From a checkpoint of a small transformer trained on Wikipedia.
Size: 8 layers, width 192, 2 heads of 96, MLP 576 SwiGLU, vocabulary 2048, 4.63M parameters.
Each number is 128 + 32 x the weight over its row's rms, rounded and kept within 0 to 255. Layers, rows and columns count from 0. Numbers have three digits each. The size before them is the row's rms in percent of the matrix's.

# layer 3 MLP down, 192x576, rms 0.0661, rows 0-191, columns 504-575
103:122153116156173142112120093146110045136129166143131066100138124164191135105106106155081131154127137090085073117169062096130142078060154106078112138095144126141113105113155110109153144119092145111147117113138111127111
099:161157138166055170126079153079152123172106148143128152108124113125138137126155137079128115108055059102129085081082116151122120116140175170135192144100096170122053118099082043188123175131134065112178057160093113124138
098:157162168096210138158134090185079101143215176146127131147094101130107129123067161137138159141153168056127128183063050122138096197120186085078175083171202149138219137194125175124108150170085116163150126122148144114120
100:082166106066154151110153126119143056208142104081114094174141101126047111106148136138067192134130188112103176064121123148220110125139127164114179170176107107145122094081147127140200174130099194127150104143146070107071
099:143134174147151103069175094134175142145155038142141170164134103153139117112124139130145141154183076156125133089096160080179114143135163104147078094148097157112175106106141125113129110151056099081147148119189150137123
102:164162118153152084049120150145121152156144092114174133105155151105133155128157175182141132148121160134086112160156122149177130175104132132143124137116106139137098152172102139126168173117127123092138156113160118094144
092:174097174124159130131167062136060094089145095155108058144146118129190152193133154184131143103145141084183115103094085127179097131075111163152156113182051123116127112126147160126149122130110138109155125131089058191158
098:175109070136110161116171192136123127162095140139153168086155129060116114079120109120126107127120100107064143154119147126099138122163118128122129136088127097094100078129074106107115157116123129052099155135121099141064
100:126096084114114141180100166101133089092164125117103072107117153095185158165126133148125132174144149161172082083111076168103151103112145111052130117061166126124154170093135177110146137143105134174118094122172176115121
100:148085181150125139142140148071138102120138162196165182078194115158133122125156110147118168083141155163128169100088136109164190147120128150167153107150171205096177166148120171088179105070121091161136088148108139167123
103:118131131174091145170091091112145113131132173110147142124132161116136083110137151122160141140079118159119069128116096147133190131123143150083102134113109094122187140119171141060174167139160150130095175120135103145128
096:145061165078143070160121133119137131135106104142191169166150070076185113112078072112145133168178149165127155125155102104159117115082174077120100182134137140125139130128137100081083154112116155127167197156191141127127
101:137129111131139085092158157131129194137103077078119094138103109140110146182102139124119104146152088111173087155158126111143116144063152104100155109159149105098133139134082174132177091150139102117119128111110180184148
101:064116145137093099138083160113111124191138157134142146097182097120102130176102150118105164104173119162144170137171099085110083104076104148122130150152170152143147104147122114178115132097154125122056138085123111109125
132:166108138109042184169137116090142134107090135144174080084144137146134080159086080091127114107140093152151083207154131149123138148111127165151127151137130105063142165127142116063130178084130098122148112137150184147131
092:148114116150147068149103118162151132143123173105149110089151154062085160154137140121189159160109141148088135123167119120139106141117099098179110110206104162154165120041166137086117151143108125092122160138065157130152
103:116134082081075217150129131095100119086151135103128108107127053130117077114175130149154141183139080130127118074141131175075059063116122100143140116125042061133125116107113136070077121127108093077107155091083123147106
095:131093138152167116150111127200115147157121145147113187133144164144166142113057148127139140120124152154142068119124126115082170109147128073142123125183197065093161122135109151128089096089104110185120121112146118156124
099:108151120158106114128098080170153143101163148165090142124119089147156130145106113121169172125121096181090096107113148118139136107105156131128180161177091153149081137119128134095098131083154101104106118125101191145139
099:131185113136076176126160139119120097161117165120087118103113080151075099150091142135112141112145105118105156137190152118159098047077090120151103144137122114108116066097129140142108169166181192097183146182095114111144
094:152150167122100171166147176062079146127092124108097118087136140133150085080113141120099097077050127102088158097115147172153177095141153145129075158187149138164147091160157107103136127170166123153095214136077098138078
101:188151106117126152096110125146132071141198181139147148085097206186124126155113128069137159087095149192141136104123108101145158156127098117160142127163169160125080135156097118073185161129107132091121166117092084166105
096:172144158090110124039153132079110120115095110093131131070124148216149102184158159168129137103121083128158147117137194131138127114101043138147103100128143166130098084118126124121119089131143111117120158110168177163136
099:115115133180087108137106150089141130114159120137051106135134170076167142139106116104169101112125083126131152132160175106142176150169092125170156149119135088104133142160163129106106150165100071106176115112092078135143
097:125194160104090052119122090114143124140045112120110133144173174125171153105142108146111152138104119161093111136073142111101166146153157126123144109140154137102076160153063121177169189143078133091134174124140118131161
103:120121121127069147148087085125125135156139134120151088151145157116173152123121161079130075119106107108123124159105111181169142143142097094119136112120091137138110098124098185149070148188093101125142138152096130124160
098:185148076125173110095117176110138077123107106118106101112091157117145176164143106121147122103122124111201151121116119081157159181132119193125141084129143092161147095083164108143111209133106106152100106082115117064127
094:171132140101136115155099103098200103103189111127149156144175150172114095129119138147118110100056071155125104127079135201157145079179129096097072090179115085108112093190126151157151168110093066096107170104153126112127
097:124148150136133114109176171167115128091155169095164131167144080149087122085130107103090151068105129125089133088152109123117055167065154096115150106083175126128095112131163152090175145129107131118122123111134157134122
101:114164169152179123114148060139141162108118119166080105175121113209079159133124151183119136150082106171110203105154174086117129135083095164147121118128153133120068092122138098131151147135126168094126173145124219134143
108:132150129095161171134105135153114196121116104124114114123083085144138091112148174086125136116102130123160136076149116111129150136144064093142123097077088143093150105089117091104082138129160153122103068159151099172167
091:114145113107106136114124098174086113161131150145172133148151154132170154107143135229171177151157105114145137079175103178089126061101065115080170139156114166172115154085048134116139152149110172098101137081090182171084
106:130114088080135121115143126123117186128180122100158112130093085110174105129173135137150082141090100108103143199150171135108131147156117130071119125095127130173103118108128167117150154169155188137120169163191182116163
094:151146157174146116151106105139101193127200086109101103094135087077101097175136093109118093109207120163096133157100119094123166158113123096181160094145162059090113169136132131165080103154139133170162164099116189089124
094:088088128166110106108086146158095066087186152130141139091164053062114117145097141104097123143117099129104134106161125144095074141130129106105160139105118148174161135108050059135140109182144165133105115123127139173088
104:144107097112107117085154109095145171147112192136101137124167162099160131086101103105120117146086172096094145145162127162152127162157095136128147177156130140117159086115200145130128140136122102173149158150129197103142
090:195155143147105126102124066086106112161111163154146070095132072142153114089130104131148100115124099113081121129118127182150102095136150073122152102122176068154099166203109110141110151166169099185137143053114076111145
098:146110147101141091131110038163178120115138111119095057120070126143180153189165103122101113145088146166138137164187119117063117114124123122165153090094119166161188137113134084135186118051145176168047111179149129118081
098:129095113112125142091144091132037034161160131187056080104105141147083089120127073177149113104173084106092143100102148145134153063099107111120115170116169066138111179113142132124119161102116128133113096048115132174164
099:131102114167127178108183065123127103097122169115130054142145165188114089089152133096180173148086113132128143098163071088041172126110151120109102137147123149125124076147131102167150125189139143144109122081129128134037
095:090134129137143103088051162156134107145145111132077091182146065115116063199155093142067146101113083187138154054110176139134064178151185105133171133171140158090112132110135125110096139077145134123107151118110070089172
101:129149149087143116139138104111089174071101139156147156144150119103095109064118126091140095107105169187042129120123157074154114058118149092125118112054152127109100123079145127140143136111122168130122137075142169156153
094:087123037126123061168117115107148113171074110072127189110163110144080170176125129111083121057141143147131111132111129117132153136091152166074142071102131130084128127212134160113095144200173147167073139081082063156129
096:155110160186097159084198111165147119115097137152091122126112183085102119157139088100112133120142203086118143079165115108162163146081090173170105164102117081123087180134127122134101087135120179132106117145100103144140
094:146132136158082112108113140154144129139151079113143119121102123149115080125168096120176155093130093115183095096138114165125098118157113178141126107148126120140075154073130101140174129171098139037147097142131138132159
101:145156104090146234104124073130143112134161158141092131123167104153122093184115130181134104177146137062111096164145123205138085040131224129170136156154167140146182153138151103105143111110106088119142166130061105096138
102:078167101072129118139124146078108094171156145117086097146194180125126141070149192037100210182114154064227168096116107163110136087121113148122103173122147049154121081078137112121137125127158132102117183127110141106111
096:080129079106162120058107124150096123107091063085204097118151154092193121164187092104174157106128127082111107048167125110125143165119117125151137108159126150075144169124128105057117099120053064131099094141123165152117
099:064136117139146114141116156120136105134164068181093146116122184138143180154079189127132144112163133136164127067136123147144062161105101177161087127075084146079079108165124185183104115091095104145150116139136138157115
102:136093090172148162126168124137187127146113158107129036196147204118134151125140162057205139098119147163075188111138097113110122103134157165157150155149108109094106120071108147106118153134156125159161071101098135150147
109:122177100115137157181162107112141117130159151103142122113139170137208090144068140120119103135163099087182080160191094055110101177129100167120158066075102121193185114163127158138087055152110104107104070163110121133100
101:135069106128117194108133102174139107177157114105103170179162086132079104086177127112142093131122128172111165135155128116103149102200134155088144133185128101074138173115172130166158159167107163184143118079071052140115
101:116060137127145127145093109106132116144130074120095151110176144124083179099146131111130123126127210166100094166153108108122187114132080157204029127093112125110109110017137101068123133121135109133145114115164145119097
109:098140162125141091127126095104157074124055122148079116130144116144144193177108153147081140117123106152217137155140117118098102162152098019132154026179141095140142115165095085107158078144152098143204117146177116164143
105:126166112144097180164194080177135150094154113129120148093130149077158081134112152104082091107178088112112146118104162104117126147138122145088154151123143160111109132072105189118097116102126119117059147104163159071127
105:167079130072157139178079143186094153144134130185126135115185109170148097151092069128158094111105087066198100124133152097193137131109171109156109119147069142178157117081094108117143069065079170145163093111165141114150
103:122179169117101162126190142181106184116110156151107155074092143130128099090120107148102121094160091136099145155111117087116174120152113092149142093113154134171151142100162122152154100128157129153129128135096145120160
097:103174124073072150118143126170101120109122040128059102187177180133114102131124133096094090114114190163137123128133104135162202173115120163109081120108087116090134164112114109090120107134189134110033107131077124146101
096:094116106127121147130146109099119088142120160050126125092031179128124096129148137149149103189133094065147099143107139097100106113100153147189089081168132115138153123091141093187147123138082081087134092113125139094188
099:079095065113121129153083183146211141168142138103144153122047134051128134167179104117154118114148135101131083073227112153112116170135143179153135089153120192138130049082106054131133164136098123162120173129152151120105
095:119120143095128144136095080192144090140137137090127078177065139189206120168179110118091121110186117141101195117097112130175104107135100144082140063120143177110150098107161135152107166120066099166138158163180131134136
101:136132178138075158118158140096140183181115123108097151113117134101137109111167143066194105129127119154116118103176140183177108133134117076122133126107077115165186109084091119183145098093133074111066098063124098123117
100:147148171132089133158160133152155086156101181074140145151143124111159131098116137075167170168129144168090183122146116156099126168171136102150111141112110086145141154147131117144118087137179176158105109116139085117121
097:203113157123092123133082162129102089113197105151170084154121123174092160068136124115172099119148126132122165169130086168106131084139137067086088084153145146165134107137092123201136166138108136168085157150147172114103
118:132160099111162138164169109126111156086180135099151147158101073177108101084111171105096093070098137102123118063151166097124084164102152080127138171119144154135131150104160151126131170154148117134141176243114126152144
096:112083178124164126124184094115109170167110160129181138079148186082117094134164131105128061112171130074106119091110168122143098142093084108139169153094131162077176132131146136107104097148062140088113108184199138165088
099:125073146154112026105206131137119138163109144094130087092145114084092125141102149166149104144096107179157169134103113138130118154171178173105063106109091143165134127085037107124110115103138133125128181154120146139100
094:175156132097154064128129125125098094151062101090126134159070102125176170182150117157070167195119125164158142132072154159137104123129128132104174136132090189138144106124148147140114144136094126110110178184128142107107
105:183144137138203160129151044166107108197083133138135149158144139117154104131132130197108111126128163123140106138166126102088104136126078098112087039085166123129171145134138131099174108129121199164117145158114132088107
108:138130089144141108166094086092154150118097117143112170129148121086149194132086108140057194148090153096188124105154122106116108137120092098181202141154130116116099108067109124134130137122106109091137127084115090125142
099:163143128103072160084138104156137122153120109179118108095162117103141123132104172116124117110157078190123123152150090087151115076147105156116118113131083117152144084159093152167070144129144121107100101141160162081142
099:141122127119131182117105127135130178196130163133138141048080094150118108134108057132132123128057067172153080184111125101194123024096162111103213179134130086197123118119098107106136131119093074123158184047102137081182
104:129187151101168116095199141142111157108081096129120122144115164132101137132108071166107111155068116144103115101137066096106134112049114185181096168160151146077183148127133145086112133119151140159112098136158198099145
096:209108172162173149122118185100107075143113164134059124054167159125128095188180124120171146125201143153136124128155142143161130144144194187166070036108197151139128141082137121147115133102164141137062165094115128165182
099:098173163127156068153091183154081115164109132103150139182136152075150080101122123136142124109142205175149134057102160100133109183194138130116120177157077145124149140163109169079107071082118109125134147130082153145182
112:135167182079111072109120140093092160102112139106101119170122122038152143095140118149153202132176109135163158113116118131182101166080161104172124131116087111160130096136186123107106167094116119175163119132128127183193
100:144104163148124162135173095147053091089161082087152107108054142133146120091185099159152117202178099151107126092151099096197095178081139138123124092159110116153174129150158108133152093161099152142061069074125129095076
103:145117113126099181130122100141111154148153088136151135138075099131125066092091121136128067154068112172159098130126161134078105122145156152152078104153062128126141077148189136102127104117113146120156151150099118096114
096:133063102174119125155141149164184103111112156119105138099168133164122145171140142133096175086124147112150154147114116125095163134153163130195199108112115123094128163091106105117138180146103122128072122136091142116117
095:141105120076118177078128120095119180123161110103129160120124153088120124119125095166122142083115176135124127099148093128143147125188113072125097137198117097141160172133122140117151099144134110153082128108150157125115
095:135134085115180101104126145145082124171126127213109143120165156103150113098145096133149145115136157084154139090087147156141166116082124118110083159065130127103148105142168114119130112099136076090105137087129167126158
106:081106086131103102148105144097099099081131116111178110152131115141147145112136228133156167134076150132103055114152117159128095171146098114097104139169062150147163074139165116149109092140064129093067148141163092145093
101:129103158084106132162175117046129148085081133173127088160120140112136123092167203131113095103090119134113143182121106150146082100135142102155166118104130109153126159172152111130117123143124115118133183117115086150121
094:131151127112173148123120145140129113131122108078103106071086142126176117139123065132125108111148143101103093084183092195143151134102130091079193156133148189149121126046137149079097108078113132099098141127056134083085
101:139098091139120128140137152110153118124200139097085116111080122090076102175167111114135108159132141085147176052098143129154130111104116097088101124120126105115132141144125150172122132140124107123104111130202132144131
111:091095148120149108160127142167122070143159091079135086130157100162094170161088115161106117103119141141133175167117102094125056086111105186093112153147169143113126145043128167138146083163136165135170153178106133117136
102:142091150197128147119140109077121097094078146119121098069115112117158111166121092083140164132139060152145167077182132100106130148112164173119130125097143101083143121145122158100118135139114106137087140144124145201140
107:108069148112079108150129101052131176083170099121139166150115150112153131096153151115123094115085091150142162085073161162156159141144112102124189075152110099144158152138100131173112154161080130138123151116162049095098
097:156142120135174093090179142143138105092142094152135134136110146150097119103109075093142168136168098117120091118092101087141065126099061129159073143169155113102096199136138145107111166112085177109137173152175127182185
106:118122115144130148108102147094128152104152126099130110144137112139149101130128069114111187135099183179138109119157128096150176185110169111143140140077161124147091151107158073145132053162104169127130098146110166199105
101:173165077122122147096123154079119111098152106139110129185119130116122147080139142140193105086180113084066198156168152075108139109078156117113157141115174107141145140171170135152178183136157125116128152113148085142077
099:142126117137110118158094136143154169095146070097108136133093132090123120128100085115113126198153125124112097181077105065170137114140125094164115139094172086121133109095147126061132173237120123116091130133110168148088
101:112136116124108127155160121138118094167150142102070144139149156155081065103172204143075139182129158103231188140170098115123069079151103095093126122109091180108156166122090172168154150165107136132102122096151139086090
100:132118065145156163121162180104045166061108084124112129156155111170158116115136062119080189086138090041178142132077101172055140103202166130126141094098126133091189037134129135192083111164065072158143106113079138164102
114:166127127161154151114150151113050085091177131169154082129130149177170027149175094159157153053127164125117153129168144173108129119073148128127118166131137137082146110128119111165131063092113146099179114153156187114078
096:152133098089078142073122101115153133227104120056142176169099101117148129193110102171103121164138127141112162131147120145166150070160150109129151144119125071192114186075184115188144129097158135104077166126093154219149
099:130075137115133131173144132097126160111174126134087128129116112151077141148122124172145147149128076151102155147109133104171127109088147102150186159137153122141074141140096156070062187140144027108138160077096137160177
107:077117142151144132115109176118139130079105177079100172128172142068122181127145163102166132133061173117098130133143177086155153133085105111110128132083132119071152198126096114169126150072080090099092124071193140131149
112:157151209144146105121096169166141198138102116091064130166124115127138182149184150107167074111171134030102115074126163169132109092095201151126133142127091142119111159137097123158194111103191158147085216184142157183154
102:149084132182070117105131120117182196145073173149096102169135155149123128117167208105140115196094107126159076127131108129153185126099117132183148067171166125123126141140080082111147117097115168123119102057083153130113
102:051133113136082102163147166118168113128072168143165090173125142141118097168139183140153108123062166102136130150121142130130172098184149153115162119109094077130140160116100112168133175197110106111027102159112138104128
096:133195105140061123121140100119108189157110095131082102077157117175066133120120079143165144128109117150160057144116094118126151132058117120142091142069087078130082129111183119098107157101112120105110161146203165169109
102:173127165116189131156089134066107067121094125128139088102071123106112172105095114141121088145138165133126106126151149163136126090111172160169170131152143102166165177160123121128059131135078138081162113099087108081113
104:123151137074085162170149101119164105136114145123159144147099084073096080147071142063099055084113170103101129078140112159152152146157115136099163201145117137114184154197093163182146150128154120116170144118111075168142
100:075179124166098126083143176114167195162063168195097135133097112131060115136124170086130108148204066124158134104132142099131111141085097131089138157100113145109132184129144119143169144136104125102169146083084084068153
105:139137129081084140123149145111110184122105138050122058109075086062126126121167106148114142166112134157116127186136148110187053116101119148124166119135137103169074095156153137115156163168144118110170190156141108168174
099:096143134107162138109145162149142084130138063161176080125151097132181130180099102149148144120162121146136114136193083157134145115124109183156140124134131118108134151133163165136101158153120121085078127060106111124159
098:087111150114091137155159082193142150127191192156184115161158103114144178063082112185146128132114147145105104151069097110147164041107144125121155157087079093091079114140081198132089126105110150157041135127129162111125
102:173143103142063164184124141122164148101109077125120083092152151143114151111135143118117026115176142134116180143179097166105107110151118123122129094120087119114179055150096101111115147125102084133134177145185126183086
107:149114134130134095138145095124116123092138106065154127139118179168160136118077146119117108132066091144151154090120099098102129112135136164062189120112103091098121153123104097151146118202132084175113098154109133179097
098:125096133171134107134082157155103102073177118079108167167076129125112110100152111130136112145100146040088132114133149090105133143154161121147127158135097120131143152156200136146167163109118143112128136084141157099142
103:088133159163152088083134134168104140101117103167076126112156234138127147153111149167073157106135129112110122130082145144067187128083095113148157123116150143087117111173126121086133087126100117082116071132137130131095
097:063164110102061099126159119137141154153127110168117135115147154150049157081117096149078147162174083121118193091098150131127097120144112123128113218060084078062128135155157179213130120174095130135146131110096150131199
102:103119182187091120170090132084139160143117089133182081159096113121149122095107109221102076148142135123069118152192122149091106086071107109172103188112211081094148126130115188046137107072141131141124133124139131177137
097:126143151126118149063154086107107134142132103103120145105151112138097109136156115119147107112165097112186121117186184179118098155117087109184171186138116056070056139051094094120106134156136108095198171138165152134175
099:101148134151132133126107185171106137057096114096123140146120147128131116134134140127153176157151156168144173166157128073070096156187118151094184184135103144131096140148161118094131160083161136223109148100144127172121
104:141106154164095106153100091145071127117229134132113167114196117113118136165090151105121155130099132123120135083144133111062130098106152145087133097104149127183075101142116096183170136104072053162119098146151086123072
099:152103107095071154135161190193136105158126108152127123134157137085138123150125123139114070133113189133078074126103138084139078155090117182159088107144114146129122162112108119096109091141163183095131113143090099142122
098:168113138117122101180104100074137149115115099074099109091146176113138122141146221139108078150172132113118106110033180141191127112141131093176140118165136087144089180154173135114167146141155093111147160155163082078096
100:137075110118140140093096094136124149147165139122145176093159140141141129141106145171117106136112109146138132106174143122058162115126110119164131116113200131141101166151123136168200123090160192105128125112112094106129
099:071092177147138165119146116130066078121113145126118089101121104147107122142161128197179110071124157107119155118077163182151162207101126107117183133082186197145187132134139126159160093148154152109123184070144144135136
097:039143110098155113117120151163133197104074121123111131116113090181139150114129140153110138115093152046108109102156176105152083140142107125141069137049102175122171092129075106111107118212140133059109061134137178141129
102:129107073160095135155089161117186135161128117067177146203183128107089127116072149118150092123176142167136072118123155161103086167089107086101089070084130087140196109136142184163142168120205138141129149128201110157084
093:126150170099132101108168187193105090137118097158122098130124074194118119163096091160110101099102119107125164120185110119110120129128039137134102066147156156124141059116068150176135077152126137147132193143091134084108
100:078079173098132109152094156181118147100072115114088155118148060090084084140087137107210120169122121098176215108120159111155124165145131085094115106214091177142133118162072132130096126111162120124121141123129108137137
091:116154103133114117093162147111132072132153184106105165190161114173062082082183140134076127132138128120134098144097115130142101139110154158095130126094157155144120165109113149133104126117095140103115150165085153106136
096:066173116159147132087134155115074142166124093116082096110183145127161129130081143141156124074092092129099143096193144208087115061143145150181096147145109160043089168122097164071131124149167150098126136134169115135121
095:124086114093114123143172114177124133167159168083166161141141051170149101098151134129126082118080184079122140139117143113114097141122157118128104149110170140161168103129146144160094116113154123117075094129118178118125
097:084152203124179118076070153108136155161084142144163096115120125078123133135171172144104169085185154138136085121096120117199148147114120048132132130122127131065114133105108145132129126147112077089166104155126183088132
107:095177124147055142107106085101105152159137090123160081131082151097144131135164144155130092114131160161092114130150180120175144136174094119142116139160140141117118101113155097139080113135116126123131186131117202161157
104:146101151078183155149118133129126181114156120158127120076197089170157085125183170139128086115085173118167132156134087216120110170109137135152090119114155114177140164114169194131179111173128217182104128128140098111142
104:117111162130163147080103114156140091087093134118119123154129130162066104113136091156159144133141182168105110175176099064110142149190152127125120137088129087114157174139132062181123106138100162148165123066182135215170
098:138136110055143131119145128162095140154109072103090070115163149097159142164112110118118094100100135160110133092137128061143141129080180082201092130128101132153144118140154122122100134106084124175132121173186132148128
098:241142147119123085112118117124131171128156191120139161211150058115177122135177081150147152160115098089159170169118134128131103109110177135116079104081091113141113108100171169127097165160140139156140150189142104158180
103:137144160138100125129139102138162138063146094177136097124079168134147104090133109153063111120120103090127125137145129098103127098211112129099119104102153113113149157139146177154134119098117052114106145101159104121057
101:122052161104212175138162107079079104139072177120105115089144141120124116110100149142199124179136147125122117163127059144142131109123167137116162074122139137089184090190157136128136095151133108142117143091187106180156
105:133088139132191086110159136206082207153142110149115135116057137159135166129135099145111131109144129135086163158175129147123121171128086083102151096081147177140139070108126097108131155090117151113117127135111099142145
104:072118124084162137080156092111126087211181097126125147191099086088091162094118130206154142188118114098147200105127105116123092106115171153130084094189144150135109173149102083151130104108132104165117140105107141158175
097:115149123093108199144155052147100130137116217094109168141076156154111147181134117135145146165136165120110188113108125065098126147151183152120153124120143120174161130159137117149070203079124080159108112192166127157125
100:135126166157083138091138151087142148119113145104123118092099127161142130162165118140118131158073137177141078129142123093193122099151112133139130099137099191098113153142139105103169069117149184149144084147121106147104
098:134108102177133135127158145178144104100154143154164162120031144164166163156164127156162101106128136089131125134124165111104143113095130082154108155151096075173095127208171107123150131106098133137091178149086170175118
098:148128153150114137116167149089164180131146141119144097158185123142115054125180102116059123141142133121155098106090133123141125155109175169089138112180146104098106111119162150107097069101223156185114146191104116132121
101:129135140145181191065158138163104130095145158145147149087127127168144145132116092133120072112096154125054113069152162117142107136106113152106139110141156146167137128121165096134025116178207163083134132129113166135122
097:165100055101088155181146179130139090180135135123090091162132065122126137153116090176107105135101143098122212114122102147108105066180098099104172117169113117089100175119139118150142146197118204119111153181059122107089
095:099136151149088115079114152154113122136145148152147135147149079106111159148136110184139131098150155110106084201098100176127128154147121120126090141075159177124140052128163191145212137137188134137141115101185122095112
096:124124147160154205194140114085109147100184132090140111118142133124146165135217137176131060184154175140161139135116108122123167134156110126108127099126094125119122108108118106127097153131171173136119097089148178166133
103:118149141106060177141101176120151120108155093123128117169065152123165057089130069067163128114136150197127102135095084107174126146130140097115174132130104157131156142123168068127154203115111135141143088150100093033136
095:186110081150073168142142149103140158136097152115191096136170097137144125089131129102148130105156142159188117126133140139061161179141116170124095156121073134103137143172107106139145105214137092132105117089072104120105
096:190170135074097102133112112100142155148130151067155114179162139102121139145149098099125118121115065058133140108144155144130083146165101144102144153146150093146103143193072137138139138114135096104149103152149061132121
096:095097187113036117158089104117163104098171118104093186095130154147135158139180182148063093179088166163078105135149120156157120158111133194105138110205149187129152170125172161095161145156100112154111115136089149167181
095:116120142116142108152184120143155166145140087157121162093141131084171066149114077099133115163125091144179129171103133107172158161102094208165143170106124092194157094118138099128150110112121192165105133086124160118151
097:160131159138101117135175126119156108159135183205131128072157094061121135114151083123089097104182117126125104158117136122127118106140128106089064082153139129104132127111135087116125120109091126152168084163100125158125
094:151144127161157112106108070068127118139135141137176180137132170137164154098086157138146153115150108124128185157181104120117172101171113129174122142113106098096137139117091117109109183188092173118129104106084177117161
098:108144092082137094152145174098088127122113181082041176149140135116119124181086089146132081109147134096083232116111153117119068139088139135123103067167124142151159109146140147167131122082092064115185138175127153133123
098:140119126126107135105109088167225126184095180123172129085141135102205103183076141143058192103108146195151115093191124105143151091121087152134159137147116053166097106137096200155116140097199089112108110151083110106151
104:089189138129117117100187107120098129096116153106159160092195156194121163064135144183135111130060129166126182130129085151157086130109066188110167157119116163166179129111106170111112145145101112147114141140163133142095
103:134186098128183174138147123134104138162109083107133140075086148143121067086100139130091115135137131096121150164084171139116167154155119192193143141083079127109123117115124141145151133147159150100118110105154170137085
098:089201130163092143068081132127141083150202154114140111113105095095131160100139140084138104079150123090124152067114202147170120115113121050147140164120140191156145109160115134130073105123106119113132139106131143118056
103:104133125151108131134112144091081109066109112106082111084081112130080190196147153166116177159150156118096104145134175121179145156156127096208070150155083136161189160100069104179136142118099079117104158036162142173054
097:158123166098086094147088100139107140151147158126074138102098117194141135128109121071085139112177109111161175181127110185148093140117159111120110113150135147109161153106129148125103134138213161126131126145078139165109
099:107091186155110074094139118098093141162163128124093126123148119038158139155111128133161134139182160154146095190164109125160119157113118067080116142128113191091184098160101128149075080099177080115137142168127186207138
102:115098171109133091119142050163181118101148135128120077107085087116137134144086117156059094213113169132104168159122151134138134184171179091189091140090170166096082118107122128146166122070164176175098110160136124139122
093:119107076173046104158113152055130145166162092220134104145141160089125103076133172091144098102173087141158156132071162169128146134112142121072131111062160170050078089130121177101131074182131114173113115132104157133186
101:171095103120116124088112122164153128106153155121106172073135114089118101196127130114090148122096137176117127119115167118125121095089148062119109174099166117119115161101165150083110109032137114134122143100160083157187
099:142099133099090141133081076112126107160154158126149125125151094083160107148095083143134115160106086145089084123151192101124114121153155044118130143127124119162072114212172143088124135187087166127124092106123120106136
096:084193176117142126216142182134074098150124105121153144173182122132147151162140104121148144179149146144104114099129141167171107118146129158166131169160081170104169212137137101152084120124067161097149169112144043118131
107:071119086128161083103145061128086129127123165107092123103094139148101185079098058133081110158161147059183081125109142157172143076096085099105108138201065139095136091157123127175148126117123137153059128106174135057122
092:079111181120153122159198116120124137119130111116054125182152168185149126106133082123139187140144109126093123074130097126141145157198163141159162122109080131135105122156142121115131159111083128159130121150121110107128
095:097133120118175133118098139143172107182138148132113051079167102169102097114146155170107104095134117132114136111179127184140152124079044145170162101043122143094072110112070163070212079155130178129122088149099136124117
103:146136105200179137156145120116149162183152138141129145140149063066158089105084089127117149061132114152192133133156162160108116108138136043118047134086099113124124056069140151174132127146096129126099135073118108125168
098:144143151075126069142112173163152082148167113194120124094132134126171148122096111106105093143128108131126096093115095074114129158171100160080113127162134128154133127079147101114083152146112130144173110108135103110198
101:118118104149082104153078114083114124162109125165180130148133162127112169066076092144143170124128096140162057164136103120143133187189145136167131115101142055119168101140129106131135163171118126109167144170153155120058
097:211162153158121127134134154081138096130100149141114116114066132083132183149118136181180145118129204070135139117162115102125151113167102135144091114157139074116136157101065053146118147127109134115120121089125073136130
104:126094119111213087148151138091105102126091182114187112121135088159169144094085120149108038121098163109153145136112134098169145093097076125123148082173093146078122134110105151142103182125156102130134096095115057139082
090:130137125188106148051078153149138153116145101082075092134140146127144108133158151152109168093114155167102116117163150059107144185101110081089120169118138141109084112092159122081069124107148127148109093150125102146200
091:095148208083129131145070104202105139089123077161123176088094101173146124069137122121185068135172156191118170140125097131221146119146117137119054096078168169137112095103148103117108176117172205100063199111134079114120
105:159103126055116158178092147142107114139146198052169123132114154084175074157114187169154132209085122062124154150130213119142100088150181128147134171152082147200151126140135103154171097136156150114154191141179121117088
106:143131123100081212099157140108084122184136137157104154139110154191159118129146074153084119118091152089141120149167166123174090116137120111167114171116118150115091052113125101101089118118107124087130134120124134133081
096:140167132119112129137074102119120122119203138156191096152147114134108079143105147106135075073128097177149156156112132103180101115092155147071109116170118112123146149085077111126144107089142098110106107146147035132134
107:109060163099141120156090047178167148106128102105162101147124100184151091157119133065147141087117159130175163099135161134170151140109110126076160121075116223092115124137147136097152126149169143130131115141084140155133
096:165149104101115134145150121118168075113169146118119076153118123177142164151069121121121111157123131142203108117115166097190091168126134124111134115140124158190142133156129182138124167184130160095221155153114131118136
107:113084134131103133135095119077101088118101098089136158075172115176152080131071128124196146135163119127124129181114173136121121143145177136120151199144147185136088122173100058107096134156125145133210103088166130092071
099:141095109107136133153101169137142146073098106140133082182203147110109128119094127091130165080102148162095181121120102140135094144153148156097109095181076127151103143202174157156124085110108151121084160090136099115128
099:128121114072110128123099156118111131145133104109170127143180113120148106194131105118105133093114171164088135081099119093162099130124140117096158112167121105140163114129132109094164138134061045126224110080105138131139
100:092114127132137135157170055133133090137174061137129184141121113117168129113071129159056153149137128081155127094128126165141138114097131060143111118188121129113123177150152120097153056171126159099184114116107122076143
094:130124127093105104130111067116124155187139044129164182176125181110182066114071135072133147122159131131106134067150101122145075133113065071163123121130088133186160143089121132128146095162146176132115054180102146084157
096:096161164087092145131161106103127099144098096166110189111111088126064118137150092125112153120197136132111164162135102132127082074126100106119166179122157146121140073053104065173133102125128184168160178167110089146088
097:104130123158102046093113079115097137147124118150131144152111184121124125148096051122114140057146099134106142120161100125147156139104187121087130180121169132044139106109103106125081063056156105120137134155081151126153
095:096107077115081128166172091104153183115123165166127131146120120117092131131140210110137071192147115124128137150091088137120113150249127168155151170110120164136136114111160144113171123146104140155073134152131157119060
096:139139179163120169145139126090151182130095155107118123073168123159110107157187144136139126119148170132192085127097136142060138172125129115127070117112147157145104142179120115124120155166169056166165086087149162157098
099:144137136166093126090122109156197078163156134115155097149138137141186150134089176086100068168081130145127144120148105158113134130171118099153127102117107095148099146178193099101076099109158118143151127153108099116109
097:132169116168142114115129159166116135141129076093082152115138166182139138150167057116124136111188165119102115131147123134145077148079140164136115109094138127121136098072132126118125142097082120134119141142073163103151